From a checkpoint of a small transformer trained on Wikipedia.
Training: a variant of Muon for these matrices, 933M tokens, 14229 steps.
Each number is 50 + 15 x the weight over its row's rms, rounded and kept within 0 to 99. Layers, rows and columns count from 0. The size before them is the row's rms in percent of the matrix's.

# up: layer 5 MLP up, 1536x768, rms 0.0772, rows 328-351, columns 384-479
# down: layer 5 MLP down (transposed), 1536x768, rms 0.101, rows 328-351, columns 384-479
# gate: layer 5 MLP gate, 1536x768, rms 0.0722, rows 329-352, columns 384-479
up328 096:33 36 56 61 58 49 24 41 88 57 71 40 61 29 49 80 29 55 57 61 43 31 50 40 52 69 41 55 37 42 46 47 29 63 38 52 74 65 76 64 42 44 54 53 59 65 76 73 60 43 28 46 55 46 76 25 36 18 57 43 29 57 44 81 34 48 42 62 24 64 74 54 55 38 62 46 44 39 41 56 54 53 62 64 41 45 37 27 71 25 58 46 47 62 55 64
down328 096:50 46 34 42 56 58 67 62 39 53 70 34 72 34 71 62 51 64 35 24 39 42 38 53 41 38 51 52 71 82 47 50 56 43 47 44 50 54 47 47 55 46 36 59 31 50 57 48 59 34 24 50 29 43 54 75 49 43 50 31 77 60 78 53 79 49 32 56 74 38 37 57 50 55 67 45 58 94 46 50 61 56 41 66 63 29 34 09 64 49 69 41 49 70 42 43
gate329 102:28 68 29 59 41 55 62 43 44 48 38 30 38 46 40 52 66 69 52 47 49 51 59 54 63 52 74 55 45 36 47 49 75 85 13 58 35 63 31 66 49 40 63 43 43 59 46 56 46 86 43 33 35 43 57 30 73 27 46 64 73 81 28 50 32 44 47 39 55 43 30 26 49 48 67 61 40 26 46 32 43 51 62 37 30 65 50 48 47 58 79 83 54 66 28 73
up329 102:55 34 46 34 46 71 65 49 50 60 33 42 71 88 58 48 50 31 53 40 41 59 53 29 91 67 22 32 90 23 35 32 45 72 49 70 46 47 40 58 51 59 67 36 52 23 14 44 48 40 64 23 88 58 53 40 58 44 49 57 48 56 26 52 45 43 62 36 18 49 40 39 63 66 62 57 33 71 59 84 66 53 46 37 45 75 44 91 54 65 46 58 38 46 41 62
down329 091:28 42 62 64 50 46 68 70 33 43 48 46 41 60 54 36 48 41 54 56 63 42 36 40 22 71 41 62 31 54 59 60 37 16 43 66 49 59 55 69 39 34 56 48 26 72 63 55 76 66 49 75 49 80 47 29 43 57 23 52 39 41 86 39 52 65 61 42 46 63 40 00 74 68 43 58 15 80 14 54 75 43 64 44 45 41 37 44 45 47 39 48 53 59 75 46
gate330 097:65 77 34 34 53 67 47 64 44 58 24 41 59 63 44 54 50 45 58 46 24 53 52 54 53 40 33 42 75 53 67 40 38 67 48 56 38 43 49 56 60 60 76 37 39 66 47 43 70 42 54 23 30 52 54 45 30 40 41 78 34 58 70 43 41 46 38 49 65 53 17 78 69 84 47 57 65 41 64 31 51 54 50 58 40 64 51 61 43 50 66 58 36 57 38 31
up330 096:46 35 54 56 51 41 38 72 60 35 62 47 71 52 46 56 64 67 74 63 67 29 60 65 42 36 37 54 56 47 51 46 50 64 56 46 47 40 32 46 42 31 35 45 64 44 49 26 35 59 36 51 62 54 76 67 45 79 68 48 45 31 65 46 35 49 42 80 40 96 45 69 21 19 60 50 47 16 52 56 56 61 33 59 31 68 50 52 40 70 16 51 54 43 46 50
down330 094:48 47 54 48 63 52 77 75 74 40 63 70 54 39 36 31 45 37 43 40 51 64 51 64 62 59 76 26 53 25 47 50 40 43 55 52 59 40 68 52 41 57 48 45 36 32 49 50 37 50 70 29 52 66 57 31 41 37 56 51 27 43 46 47 45 33 72 61 59 34 87 58 61 71 42 62 51 51 67 44 24 43 55 59 44 32 46 65 62 40 51 62 56 40 44 66
gate331 096:35 31 52 54 57 41 79 73 39 63 48 24 24 29 64 41 57 90 66 44 47 48 43 44 60 51 67 73 74 63 45 48 55 59 35 54 59 66 39 52 35 73 53 52 78 71 72 58 57 65 61 34 60 64 14 61 60 74 17 39 65 58 53 33 14 58 40 67 38 46 87 60 34 63 36 66 55 39 59 26 61 42 48 46 47 52 38 38 63 62 37 39 50 43 57 55
up331 097:54 37 36 43 41 21 60 74 33 48 56 54 47 51 53 31 40 53 65 23 74 71 63 28 09 28 73 49 20 65 36 61 34 50 47 29 20 52 65 54 47 50 67 37 38 30 41 57 37 48 31 32 75 58 14 46 52 56 36 55 48 58 48 59 71 61 41 39 65 31 38 53 48 37 45 37 59 36 53 52 54 45 47 43 52 86 60 62 38 57 53 69 69 36 68 70
down331 098:25 65 48 68 67 52 54 82 43 59 51 62 81 58 74 33 39 42 55 17 61 40 74 46 42 46 44 24 59 54 48 70 87 69 26 68 60 26 36 36 62 32 00 54 54 65 18 40 60 60 44 47 36 73 68 56 53 57 34 33 58 43 60 26 47 52 38 70 53 38 31 62 60 57 33 53 46 72 64 68 52 49 60 69 31 60 52 52 40 41 54 80 52 38 19 41
gate332 105:75 40 39 53 74 52 75 61 48 43 14 25 65 36 59 38 59 53 57 60 52 56 34 68 10 22 46 36 54 69 36 72 28 44 61 57 63 64 37 27 48 63 10 49 38 81 48 56 66 68 60 64 36 43 44 53 47 45 37 80 41 41 48 40 78 79 52 51 46 24 58 61 69 68 37 44 46 55 56 79 58 23 70 32 33 77 06 50 52 78 62 58 56 45 59 34
up332 103:61 50 65 41 71 54 29 33 62 49 48 28 46 47 26 31 57 66 82 51 33 41 71 61 22 31 57 44 57 57 45 27 41 56 70 66 42 69 14 40 62 37 28 43 42 50 49 48 50 53 68 44 52 44 75 59 47 78 24 60 48 53 74 70 73 48 45 48 39 40 38 63 52 40 56 39 41 71 62 61 81 43 68 56 66 41 25 78 32 52 48 45 73 04 42 52
down332 107:74 34 27 48 51 64 74 60 68 67 43 65 57 54 46 03 42 45 62 73 62 50 40 58 17 59 39 49 66 42 54 49 11 63 64 68 58 36 61 51 41 57 64 59 33 37 42 68 50 57 59 63 62 34 59 49 51 52 37 76 49 54 42 52 56 43 31 37 45 43 45 60 48 22 71 17 52 60 44 11 49 36 53 26 59 34 54 46 70 56 69 47 59 22 31 73
gate333 102:55 45 63 46 26 48 55 67 53 68 39 66 55 70 63 26 55 85 30 53 28 41 37 44 62 46 57 52 38 52 22 62 46 55 57 62 44 60 49 76 38 48 57 58 38 44 62 50 29 64 70 34 41 32 67 38 50 63 71 79 55 34 49 45 47 52 61 38 69 50 55 13 79 45 43 46 54 54 28 56 28 69 47 60 58 84 74 51 39 56 56 48 49 34 60 23
up333 097:80 64 74 45 15 62 24 67 38 15 37 43 44 65 41 60 46 43 41 56 55 65 39 52 62 66 58 44 45 44 49 33 41 72 60 28 68 53 52 24 40 60 37 69 39 88 48 42 67 33 71 52 56 53 38 44 37 57 25 41 36 30 46 53 47 54 63 56 15 66 41 57 73 87 48 50 87 59 46 37 62 36 68 37 09 62 47 68 56 48 60 63 34 43 44 29
down333 101:52 23 70 55 65 48 58 39 80 10 49 69 74 53 48 63 67 37 44 61 52 71 32 50 26 16 40 32 48 41 85 55 54 68 37 38 80 42 55 48 33 33 46 59 68 57 40 67 45 66 60 30 47 38 45 57 45 53 77 40 55 76 56 48 34 56 30 55 27 67 40 60 58 44 80 00 37 56 54 73 42 53 52 17 52 76 47 24 87 56 62 46 68 31 53 49
gate334 099:84 49 72 54 48 54 30 53 59 54 60 37 46 46 55 61 65 52 48 30 51 49 53 46 55 26 48 34 40 42 65 53 35 33 46 33 39 64 42 35 71 41 44 64 73 44 65 56 54 56 25 72 61 27 52 64 58 49 47 70 58 44 35 27 29 43 90 37 54 74 49 33 57 39 44 45 29 28 69 55 69 35 57 32 61 71 53 37 58 56 55 42 35 44 58 36
up334 099:42 66 45 32 37 42 75 65 51 64 69 66 34 68 28 32 57 64 17 63 40 66 62 49 60 84 59 31 73 25 39 49 44 85 54 43 30 63 69 63 43 56 49 32 49 22 48 63 39 44 50 48 59 51 23 45 44 08 71 69 69 64 45 54 35 51 86 77 39 52 38 78 73 26 64 54 63 42 37 31 62 39 70 84 68 42 64 51 51 39 29 76 58 29 60 52
down334 103:54 57 61 52 72 52 54 50 57 49 38 33 36 48 58 43 44 56 59 50 53 55 79 64 68 54 77 32 47 59 30 42 39 47 35 55 35 35 43 37 27 22 32 41 40 55 58 89 44 51 32 56 54 70 77 66 41 49 41 29 40 73 37 61 67 63 66 59 66 29 54 51 83 59 54 45 52 74 59 44 36 44 41 63 63 80 56 50 86 45 50 51 17 41 84 55
gate335 099:61 54 46 51 40 57 52 57 48 48 77 60 35 65 30 27 28 24 11 44 66 44 67 58 44 51 29 58 58 26 37 74 57 29 37 62 32 69 36 31 55 60 37 50 64 35 61 50 92 38 82 60 38 65 56 55 35 55 77 48 35 32 80 62 45 22 90 40 38 70 59 70 26 59 41 44 41 30 67 63 50 58 59 67 50 43 55 36 22 69 60 84 41 32 45 68
up335 098:82 30 55 24 59 49 68 30 55 62 52 58 52 29 55 63 61 41 51 56 43 39 54 64 52 29 66 40 19 46 54 28 62 40 47 65 65 72 46 45 49 40 57 72 51 61 28 61 33 22 37 43 56 82 57 72 51 50 29 49 39 67 39 58 58 44 43 57 62 38 54 42 39 55 50 68 45 65 47 41 54 27 26 37 61 70 13 31 42 52 36 47 40 67 57 62
down335 104:57 45 71 34 84 23 62 56 53 34 54 66 43 47 78 39 77 56 27 67 71 52 69 47 35 45 66 60 52 48 31 42 56 39 48 40 63 43 61 39 30 50 42 50 56 44 34 61 45 57 45 60 54 56 68 29 56 59 31 59 52 62 60 38 47 69 72 54 37 77 52 35 57 72 56 43 83 40 50 49 75 03 12 29 59 43 51 44 48 62 61 57 40 68 41 60
gate336 093:55 58 54 46 80 50 55 45 55 91 64 46 91 37 52 32 57 46 64 53 58 30 34 39 45 49 35 55 54 44 62 57 32 48 91 72 62 62 46 29 72 52 54 33 49 53 27 21 72 66 47 70 35 52 58 41 41 44 60 41 60 60 40 27 62 45 70 45 22 53 76 09 54 68 49 50 59 27 52 40 62 47 43 69 41 75 24 52 48 73 45 41 43 44 35 52
up336 091:38 52 42 49 54 64 56 52 65 47 57 40 64 28 31 46 53 45 32 81 40 54 52 50 46 36 47 64 32 38 07 44 50 65 43 37 51 49 51 53 63 59 35 31 48 86 62 49 44 51 57 39 54 63 42 50 38 44 68 69 11 39 51 33 50 57 07 32 45 69 34 99 63 38 36 40 60 49 54 57 43 67 65 43 57 40 55 65 55 44 63 48 26 76 32 48
down336 091:35 46 59 60 70 61 40 99 44 85 46 34 47 73 46 62 41 64 54 44 50 36 38 33 45 42 56 41 53 60 48 22 66 43 18 34 44 35 61 54 68 64 62 66 55 51 45 68 56 39 38 61 71 26 49 71 46 61 23 77 45 51 55 47 57 69 45 60 59 59 59 99 71 52 72 60 42 76 37 59 61 42 70 37 68 65 57 50 54 71 86 23 65 65 28 24
gate337 102:65 49 57 57 71 73 36 36 30 75 40 49 49 43 38 53 25 47 70 68 80 39 49 48 58 38 68 43 34 35 48 25 34 65 76 46 73 45 61 43 48 48 74 53 28 58 45 71 70 28 24 28 69 31 59 34 42 23 85 48 50 51 31 70 59 44 50 41 64 44 49 50 51 75 53 52 41 37 62 37 27 59 65 28 52 61 37 41 59 50 66 57 31 50 40 29
up337 100:37 72 38 35 48 56 68 44 19 55 50 66 74 27 49 62 65 53 34 48 51 39 33 39 63 45 65 40 43 32 39 78 34 48 73 39 30 45 30 46 61 31 51 61 45 33 35 36 56 65 41 17 82 31 57 54 35 50 47 65 47 33 12 57 22 45 75 58 65 70 60 38 43 55 43 72 53 60 69 29 70 79 60 42 73 73 53 43 44 68 78 41 50 39 61 56
down337 101:48 14 52 59 39 62 38 58 68 24 21 41 72 39 53 53 20 40 34 51 48 47 68 61 50 62 44 56 63 38 44 25 56 49 55 47 31 41 67 48 57 38 76 29 30 67 53 37 73 57 50 56 23 48 38 58 37 52 59 51 42 26 51 69 46 50 72 59 20 30 56 47 61 59 42 47 43 46 60 38 39 58 61 42 13 51 50 33 28 43 52 63 44 64 72 54
gate338 094:67 60 70 65 71 62 35 60 29 65 38 63 40 60 52 53 39 78 21 49 42 72 37 36 41 53 46 26 50 54 73 54 31 30 51 69 33 14 41 60 45 87 66 44 35 43 60 41 35 55 52 60 25 60 49 30 34 48 60 69 53 38 65 42 58 44 63 66 43 56 57 50 28 62 69 60 34 50 61 59 58 41 53 75 33 38 56 51 70 43 52 37 58 22 43 48
up338 096:32 42 66 47 56 51 27 34 42 40 33 75 75 36 53 33 68 51 56 65 59 42 34 64 33 34 54 35 46 46 59 33 59 45 59 43 30 56 64 38 73 60 42 42 19 51 67 57 99 60 38 19 61 67 71 69 34 34 30 53 57 70 77 45 67 39 49 61 53 59 44 60 74 29 52 48 49 55 73 75 86 60 42 76 71 52 33 61 35 66 43 77 56 41 59 61
down338 095:75 51 42 37 75 40 32 33 61 45 28 25 51 41 40 21 36 14 63 50 41 27 49 45 37 34 61 22 46 64 54 33 41 47 54 64 50 59 33 27 45 36 35 53 60 69 40 34 21 49 56 36 36 25 39 82 67 57 80 63 36 54 51 57 27 49 75 46 52 41 46 24 20 10 53 53 16 64 45 52 48 34 35 27 39 45 42 49 34 54 72 30 41 49 72 78
gate339 106:55 71 42 45 59 44 79 33 29 40 54 65 54 76 50 57 51 49 29 64 59 29 67 38 52 67 47 18 30 69 63 42 66 62 46 62 60 44 70 43 48 33 35 40 49 59 43 49 52 51 62 70 40 41 62 51 67 33 42 58 61 73 50 29 27 69 43 31 42 55 66 57 74 66 32 56 59 47 49 75 40 38 50 54 64 44 83 37 46 50 35 49 53 42 46 51
up339 104:46 50 50 61 48 33 32 46 40 77 39 57 49 64 60 40 48 45 39 59 58 56 75 28 92 52 32 68 48 22 61 47 35 57 39 27 56 77 63 51 50 38 46 41 33 71 42 77 60 12 23 71 70 38 41 37 84 41 36 38 61 50 67 60 57 18 63 39 50 54 63 51 47 42 39 68 50 42 30 39 58 37 84 54 72 43 48 57 38 87 44 27 65 34 82 41
down339 106:73 38 69 59 42 25 44 42 52 66 47 65 21 72 55 54 52 55 55 79 61 68 30 51 08 53 38 49 51 76 51 56 43 43 27 60 66 66 55 38 44 31 42 49 26 51 35 62 68 57 41 37 17 56 58 76 48 45 41 33 51 62 45 45 11 46 46 36 40 44 39 58 51 46 50 61 56 38 72 41 52 75 60 57 46 69 68 32 53 55 48 60 35 52 77 29
gate340 103:52 75 59 41 35 48 42 58 61 42 33 47 30 68 63 53 51 59 40 77 57 18 57 68 57 48 46 69 27 47 59 70 69 50 47 40 57 34 69 46 72 54 32 55 46 51 75 32 53 70 44 50 56 45 41 77 37 53 68 31 57 51 46 60 46 19 46 33 26 19 36 44 55 45 09 50 54 24 84 74 29 63 44 62 54 37 49 55 30 44 32 56 40 71 52 59
up340 100:59 60 62 52 49 46 77 41 52 42 37 66 65 32 43 17 72 32 52 72 55 42 32 48 58 43 30 49 52 57 03 45 37 66 41 18 44 58 39 59 29 56 59 67 43 29 34 28 41 58 31 76 52 25 52 43 22 56 56 67 21 32 37 52 43 41 44 43 70 53 56 52 73 70 64 56 43 63 43 46 79 48 49 72 69 68 53 31 52 67 49 74 68 91 58 26
down340 103:69 45 14 17 64 27 40 40 52 38 57 73 65 55 69 42 64 83 17 51 37 43 20 47 52 46 62 60 51 57 76 86 27 57 43 64 43 28 72 60 78 49 48 47 51 53 38 37 35 45 54 49 51 35 23 48 56 65 42 67 62 65 45 54 40 68 41 57 89 59 58 41 61 29 56 40 70 46 70 44 33 35 48 62 51 18 40 57 67 48 36 65 46 29 40 47
gate341 103:46 62 36 34 62 55 48 42 47 54 68 77 34 49 54 50 45 56 53 46 59 73 36 37 68 64 40 52 62 48 37 47 45 37 56 69 18 79 55 30 29 54 38 44 62 53 35 50 70 71 23 40 66 53 50 48 51 22 60 77 79 33 55 46 63 57 32 43 41 74 41 52 30 48 53 36 62 71 22 54 46 45 83 46 48 27 38 65 46 63 46 71 38 32 64 58
up341 099:52 67 29 39 42 75 61 51 57 46 38 43 64 64 43 70 61 68 33 55 43 62 44 39 28 15 58 51 39 60 60 31 80 45 44 34 47 16 28 61 65 21 52 50 64 45 42 75 67 13 51 48 28 41 71 35 36 51 17 45 50 56 51 97 72 68 73 25 46 41 63 57 51 59 59 57 60 31 28 58 57 75 45 41 79 69 56 45 47 35 56 63 49 57 40 56
down341 101:14 58 85 60 53 57 32 54 38 60 42 47 57 51 62 51 26 24 41 46 51 52 23 60 39 44 61 44 40 55 83 44 50 39 27 39 27 47 29 84 40 63 51 37 18 33 46 53 60 46 34 36 36 54 38 69 70 34 57 56 70 71 47 49 69 51 73 70 64 44 49 32 55 57 44 54 54 48 58 45 66 31 53 42 36 62 50 33 56 61 54 37 59 46 41 43
gate342 097:45 48 41 69 57 75 62 78 39 62 48 33 54 55 22 76 56 28 55 52 60 46 32 49 30 35 40 49 43 46 55 51 30 51 51 89 58 81 55 51 38 54 48 24 68 41 54 51 58 58 53 76 45 74 53 54 70 55 73 61 49 44 70 43 47 62 67 58 45 40 46 62 72 57 96 44 72 48 41 46 67 41 29 21 64 73 48 31 47 52 32 59 69 45 69 15
up342 096:46 47 62 32 40 27 60 60 71 42 68 78 40 61 56 53 72 49 74 55 20 38 49 74 33 62 39 52 50 46 42 70 15 71 64 59 58 18 58 60 58 61 51 42 26 42 49 57 63 37 66 41 54 67 29 39 14 47 46 52 56 47 47 42 58 34 34 21 45 64 51 70 37 74 39 48 53 51 50 63 31 57 39 60 80 69 84 22 53 32 42 40 31 67 36 24
down342 093:22 54 51 63 41 97 62 33 67 42 69 26 39 51 37 21 61 59 32 65 40 57 51 37 55 30 14 35 62 37 56 55 63 68 68 57 36 35 55 72 43 75 72 66 44 60 61 52 58 34 33 65 35 72 49 34 25 51 71 50 60 53 32 35 73 45 47 52 36 78 57 48 55 47 50 52 72 54 54 42 41 41 51 73 71 55 49 43 72 30 49 68 52 61 75 44
gate343 101:59 69 58 38 64 35 35 51 55 59 48 67 55 44 51 52 39 60 52 38 27 30 46 46 66 71 27 26 56 75 49 56 56 52 41 40 48 55 52 54 50 31 59 41 56 38 27 77 44 43 35 52 41 78 59 85 66 47 48 83 65 65 43 43 30 44 73 20 52 67 74 77 69 69 32 57 33 30 34 47 25 65 24 71 42 13 80 04 34 25 39 48 46 34 71 34
up343 100:53 38 47 37 63 67 51 37 31 22 63 59 60 30 44 62 76 42 39 49 24 44 52 50 66 41 60 60 52 51 66 65 47 72 57 68 68 42 54 57 57 74 44 59 85 30 36 61 47 70 58 45 53 49 45 58 43 40 70 59 29 57 38 52 49 36 65 49 43 53 29 65 37 65 48 59 23 63 50 54 44 31 30 66 53 58 54 48 41 37 73 74 54 55 68 51
down343 102:54 60 45 25 25 85 61 48 57 43 29 46 44 36 57 68 54 10 71 42 52 43 55 34 48 76 50 41 32 40 63 44 34 58 50 43 59 50 51 62 45 09 72 45 50 44 45 38 53 54 31 77 28 69 75 63 44 55 45 74 69 48 31 46 52 68 44 67 72 23 37 39 56 29 22 56 82 35 52 64 50 34 72 61 44 46 63 63 60 37 27 45 38 67 77 47
gate344 097:52 53 49 56 51 49 52 43 52 41 41 71 56 74 69 61 58 50 52 67 47 22 67 65 79 97 66 66 37 51 44 65 53 42 71 45 62 53 13 94 33 62 36 61 53 25 66 54 44 54 32 51 63 40 54 64 44 47 38 59 48 46 59 64 35 47 92 50 55 53 53 09 46 50 28 46 69 49 33 28 49 67 60 61 46 31 55 39 33 61 63 48 40 42 44 45
up344 097:46 58 31 38 46 55 41 46 62 44 51 33 59 70 58 69 44 57 62 68 45 51 48 55 69 69 41 74 77 59 69 46 45 56 29 29 73 87 47 53 39 45 53 44 54 68 67 69 47 71 27 59 80 44 33 72 57 39 34 49 43 16 47 37 76 57 20 63 47 65 91 35 68 32 61 56 47 44 34 66 22 71 56 37 50 28 41 29 41 61 42 79 28 55 13 34
down344 099:88 74 62 55 45 52 47 28 24 63 37 86 37 42 31 23 76 37 37 30 49 31 63 44 54 67 72 44 50 32 53 52 32 51 47 50 64 40 47 28 69 44 71 56 41 54 66 31 28 39 46 64 47 50 49 63 35 63 49 58 61 64 44 43 69 41 39 49 22 33 49 61 28 52 54 42 64 32 61 29 51 39 80 38 49 45 52 42 68 43 49 30 57 48 66 55
gate345 102:27 75 39 36 55 27 44 45 45 22 51 62 59 56 58 42 29 45 62 68 72 33 76 31 33 67 46 71 38 61 60 44 62 33 48 55 53 42 53 69 51 46 42 33 55 40 36 44 62 53 66 76 85 58 25 59 42 60 45 63 67 59 50 76 52 17 57 51 37 48 56 53 46 69 38 43 11 30 61 61 47 53 45 28 56 54 38 34 59 67 80 53 39 44 43 75
up345 101:65 47 18 54 35 40 58 47 36 38 49 43 50 45 51 78 73 56 51 51 25 38 61 33 43 45 44 65 51 27 34 51 74 41 54 66 44 74 41 63 62 70 43 55 45 37 37 49 61 72 66 43 57 57 74 46 47 71 24 58 47 52 26 54 39 49 38 49 52 33 33 31 53 53 81 42 53 59 47 52 62 23 51 38 56 38 28 71 44 56 58 64 52 76 46 32
down345 101:68 31 47 51 56 43 67 24 39 73 45 46 41 44 80 34 39 37 40 46 38 72 52 73 39 58 61 61 74 63 64 77 34 45 71 45 74 44 38 69 46 47 33 52 66 51 85 53 34 50 53 57 44 51 44 47 61 60 81 50 68 50 36 52 39 74 67 44 45 49 30 27 38 52 59 52 51 45 29 75 50 55 49 77 61 15 29 25 61 30 47 34 47 45 22 56
gate346 100:32 19 43 61 50 41 57 47 13 39 47 50 78 39 71 59 43 45 43 59 52 53 26 74 25 53 71 40 47 43 84 68 33 34 43 47 55 26 65 52 61 51 55 44 49 87 60 79 52 66 30 62 60 52 56 64 52 50 63 35 48 31 57 43 69 57 35 43 44 40 69 49 53 47 31 48 61 51 44 65 67 19 54 60 55 45 60 17 51 63 42 67 49 43 41 45
up346 095:58 35 44 46 39 50 44 09 57 31 60 60 24 23 45 74 46 31 66 62 47 56 51 33 39 48 55 52 56 43 59 45 72 52 31 46 57 26 51 36 42 23 58 51 48 49 50 24 54 63 46 49 58 46 29 49 54 48 41 41 58 53 61 40 72 40 39 67 41 00 39 64 33 47 27 61 64 38 63 42 70 14 55 36 63 54 43 43 53 51 36 54 63 53 55 32
down346 100:40 40 60 58 54 59 36 33 70 65 47 42 79 46 53 30 48 34 23 57 46 59 67 48 33 54 53 42 47 68 41 46 57 64 50 71 52 67 78 48 64 38 28 62 55 46 35 42 50 25 71 52 62 44 29 43 61 40 44 51 53 53 64 33 33 70 60 55 36 59 61 45 40 35 37 66 39 21 79 73 77 46 51 63 65 46 36 56 49 35 55 40 48 42 83 48
gate347 098:60 23 44 52 72 40 65 35 30 27 34 71 33 26 44 69 41 51 27 25 54 56 80 36 69 53 51 33 36 27 50 40 59 83 46 25 51 44 49 50 62 26 59 79 69 67 37 57 67 32 39 47 80 53 70 63 37 48 65 44 66 31 41 30 49 71 71 59 26 56 53 34 21 76 36 37 69 35 71 59 47 55 36 58 73 52 36 45 49 87 48 76 53 40 34 74
up347 097:49 37 35 74 57 42 25 52 62 30 49 42 53 40 82 32 59 80 35 57 36 36 58 86 61 81 72 43 51 49 33 42 45 38 68 48 49 44 50 61 59 50 30 79 66 34 67 83 77 69 29 61 87 70 47 62 74 60 52 56 60 50 64 61 27 54 53 18 62 62 56 34 31 65 63 69 30 39 46 43 52 33 41 56 67 68 40 43 41 45 42 32 42 61 72 46
down347 101:48 29 79 50 58 36 63 37 46 63 55 68 62 47 19 46 40 33 67 62 30 58 58 45 52 59 42 62 36 53 29 52 68 62 34 45 38 33 60 54 53 55 64 60 52 56 41 46 82 35 58 36 36 42 26 52 57 39 56 85 55 43 52 42 59 37 62 39 59 56 67 14 40 41 57 39 21 51 40 60 53 58 67 60 71 52 72 54 68 37 60 47 38 40 67 45
gate348 094:41 47 66 31 66 45 49 40 41 41 73 57 79 34 57 49 59 57 58 69 75 60 50 52 28 40 40 46 51 44 58 57 65 51 41 53 59 54 33 55 25 47 35 44 72 57 44 45 41 18 45 39 64 34 75 53 51 35 68 63 63 44 57 83 59 42 35 48 74 44 49 64 61 63 39 05 53 40 49 64 63 36 38 44 39 31 39 49 62 36 66 24 44 49 63 69
up348 099:68 39 13 38 39 44 45 66 39 66 25 26 35 40 38 62 34 50 36 49 63 46 57 41 36 68 57 32 58 34 47 40 47 50 52 44 32 23 18 42 58 44 43 40 37 47 50 83 67 62 27 74 53 58 41 42 51 57 59 58 69 58 60 23 56 40 50 59 51 60 61 30 66 41 45 56 73 30 66 31 68 38 93 22 68 32 47 33 35 66 55 47 68 46 35 22
down348 103:40 53 71 46 36 33 26 62 40 50 57 30 29 86 42 58 37 63 75 47 36 15 39 46 34 38 74 35 67 58 64 59 79 55 28 43 44 66 46 35 22 58 80 54 32 59 60 65 46 55 16 39 45 23 62 22 55 44 53 47 70 67 21 51 54 70 44 78 66 49 15 50 34 39 71 40 78 54 28 55 41 39 41 63 60 70 63 69 21 74 39 50 85 87 08 55
gate349 100:44 39 47 29 41 69 71 29 62 45 59 38 51 34 54 29 55 33 53 52 41 36 20 52 65 49 61 62 54 72 43 73 42 41 55 61 63 46 44 51 53 59 64 45 37 46 59 50 53 89 51 61 66 34 67 36 34 44 44 41 52 71 75 39 73 23 64 59 43 32 69 70 51 46 16 58 34 59 35 52 39 66 47 46 64 36 40 61 57 46 46 40 48 52 59 50
up349 098:43 53 59 43 63 54 41 91 23 66 26 46 67 59 40 55 57 23 63 29 91 37 44 51 15 49 51 51 39 44 33 38 61 55 65 40 53 38 47 34 18 58 37 12 73 58 57 47 41 65 55 40 49 57 29 18 56 42 51 78 75 64 37 47 65 60 80 52 20 56 86 49 54 36 61 34 50 60 59 28 50 44 66 63 45 25 35 70 39 44 74 32 48 57 36 52
down349 099:39 55 34 42 51 31 73 60 49 40 53 31 65 53 36 55 45 73 42 61 88 48 61 73 76 39 26 47 63 63 47 32 64 37 54 60 51 56 49 55 46 73 34 36 46 35 45 62 55 29 42 76 70 76 56 60 49 56 83 38 49 62 42 51 73 37 42 50 52 30 53 84 42 80 32 74 49 64 48 35 39 56 44 48 36 54 53 46 44 66 51 56 82 55 36 46
gate350 098:50 49 60 28 52 38 56 34 47 31 60 65 39 55 41 62 65 59 53 56 78 54 57 52 58 58 68 55 42 66 63 36 57 33 44 33 35 56 55 48 78 31 60 58 41 39 44 86 25 57 64 56 46 08 46 52 46 53 62 53 59 37 52 57 64 64 46 62 53 75 56 22 33 37 19 53 67 45 47 57 53 33 26 27 84 70 55 58 31 64 44 77 52 68 52 51
up350 100:42 68 58 49 58 51 26 47 45 51 60 51 86 67 40 58 53 49 17 70 17 42 71 50 45 54 68 73 23 60 39 19 44 72 42 74 56 35 46 42 72 38 94 19 44 73 55 51 60 28 28 71 66 42 54 51 40 55 63 61 54 37 30 61 48 59 66 43 38 34 39 82 06 36 31 57 68 45 30 37 81 44 27 41 37 45 55 73 66 42 40 52 13 50 66 19
down350 101:34 39 31 49 72 47 44 56 46 25 52 59 52 40 73 49 37 60 46 55 94 49 47 40 65 70 42 69 60 54 64 46 69 49 46 33 37 48 58 54 65 40 33 55 35 34 33 42 53 91 56 68 56 52 66 40 44 34 53 51 52 95 38 43 50 37 79 53 50 54 39 64 28 54 52 52 45 41 44 59 67 67 49 34 39 39 27 74 62 86 45 33 54 62 52 31
gate351 103:53 64 49 08 54 62 77 46 15 70 58 49 84 58 64 23 57 58 41 46 72 39 67 49 35 57 34 51 25 56 52 58 57 48 56 12 57 54 32 26 75 37 22 41 31 53 43 22 46 44 46 53 56 53 54 47 54 43 57 29 80 42 37 61 28 74 26 38 48 40 64 63 46 38 54 33 42 96 80 63 44 55 63 46 48 47 45 20 47 50 65 48 62 63 58 29
up351 102:46 19 62 46 57 65 62 41 73 36 60 64 38 43 60 45 52 65 55 61 22 56 35 37 42 59 45 29 26 43 85 37 64 58 79 49 42 68 66 64 61 67 58 54 52 43 37 58 54 37 40 74 49 64 49 56 53 39 39 53 61 50 54 58 38 67 58 39 57 44 37 43 47 66 63 68 35 59 45 42 63 29 44 50 68 37 41 48 42 56 73 52 59 58 42 53
down351 103:39 25 47 45 59 54 63 63 43 29 61 83 68 49 52 30 33 39 59 73 30 44 59 82 20 41 54 54 61 71 50 51 62 24 49 54 59 44 54 42 40 45 45 57 50 51 65 66 59 35 55 61 50 58 74 48 50 61 30 22 35 29 54 29 56 58 36 57 45 43 77 66 47 30 44 58 40 67 64 50 71 56 82 47 30 55 81 59 55 48 34 28 59 66 63 59
gate352 098:58 59 28 70 49 60 54 28 84 53 32 33 59 54 39 33 52 65 52 46 47 51 56 49 51 53 39 62 54 34 49 61 43 49 51 29 39 37 30 61 64 43 47 51 50 49 63 53 44 33 15 57 61 61 61 62 49 21 57 78 59 69 67 34 54 46 59 43 29 33 83 25 75 54 25 50 36 47 53 66 70 78 44 34 56 72 65 50 20 27 39 52 37 50 32 63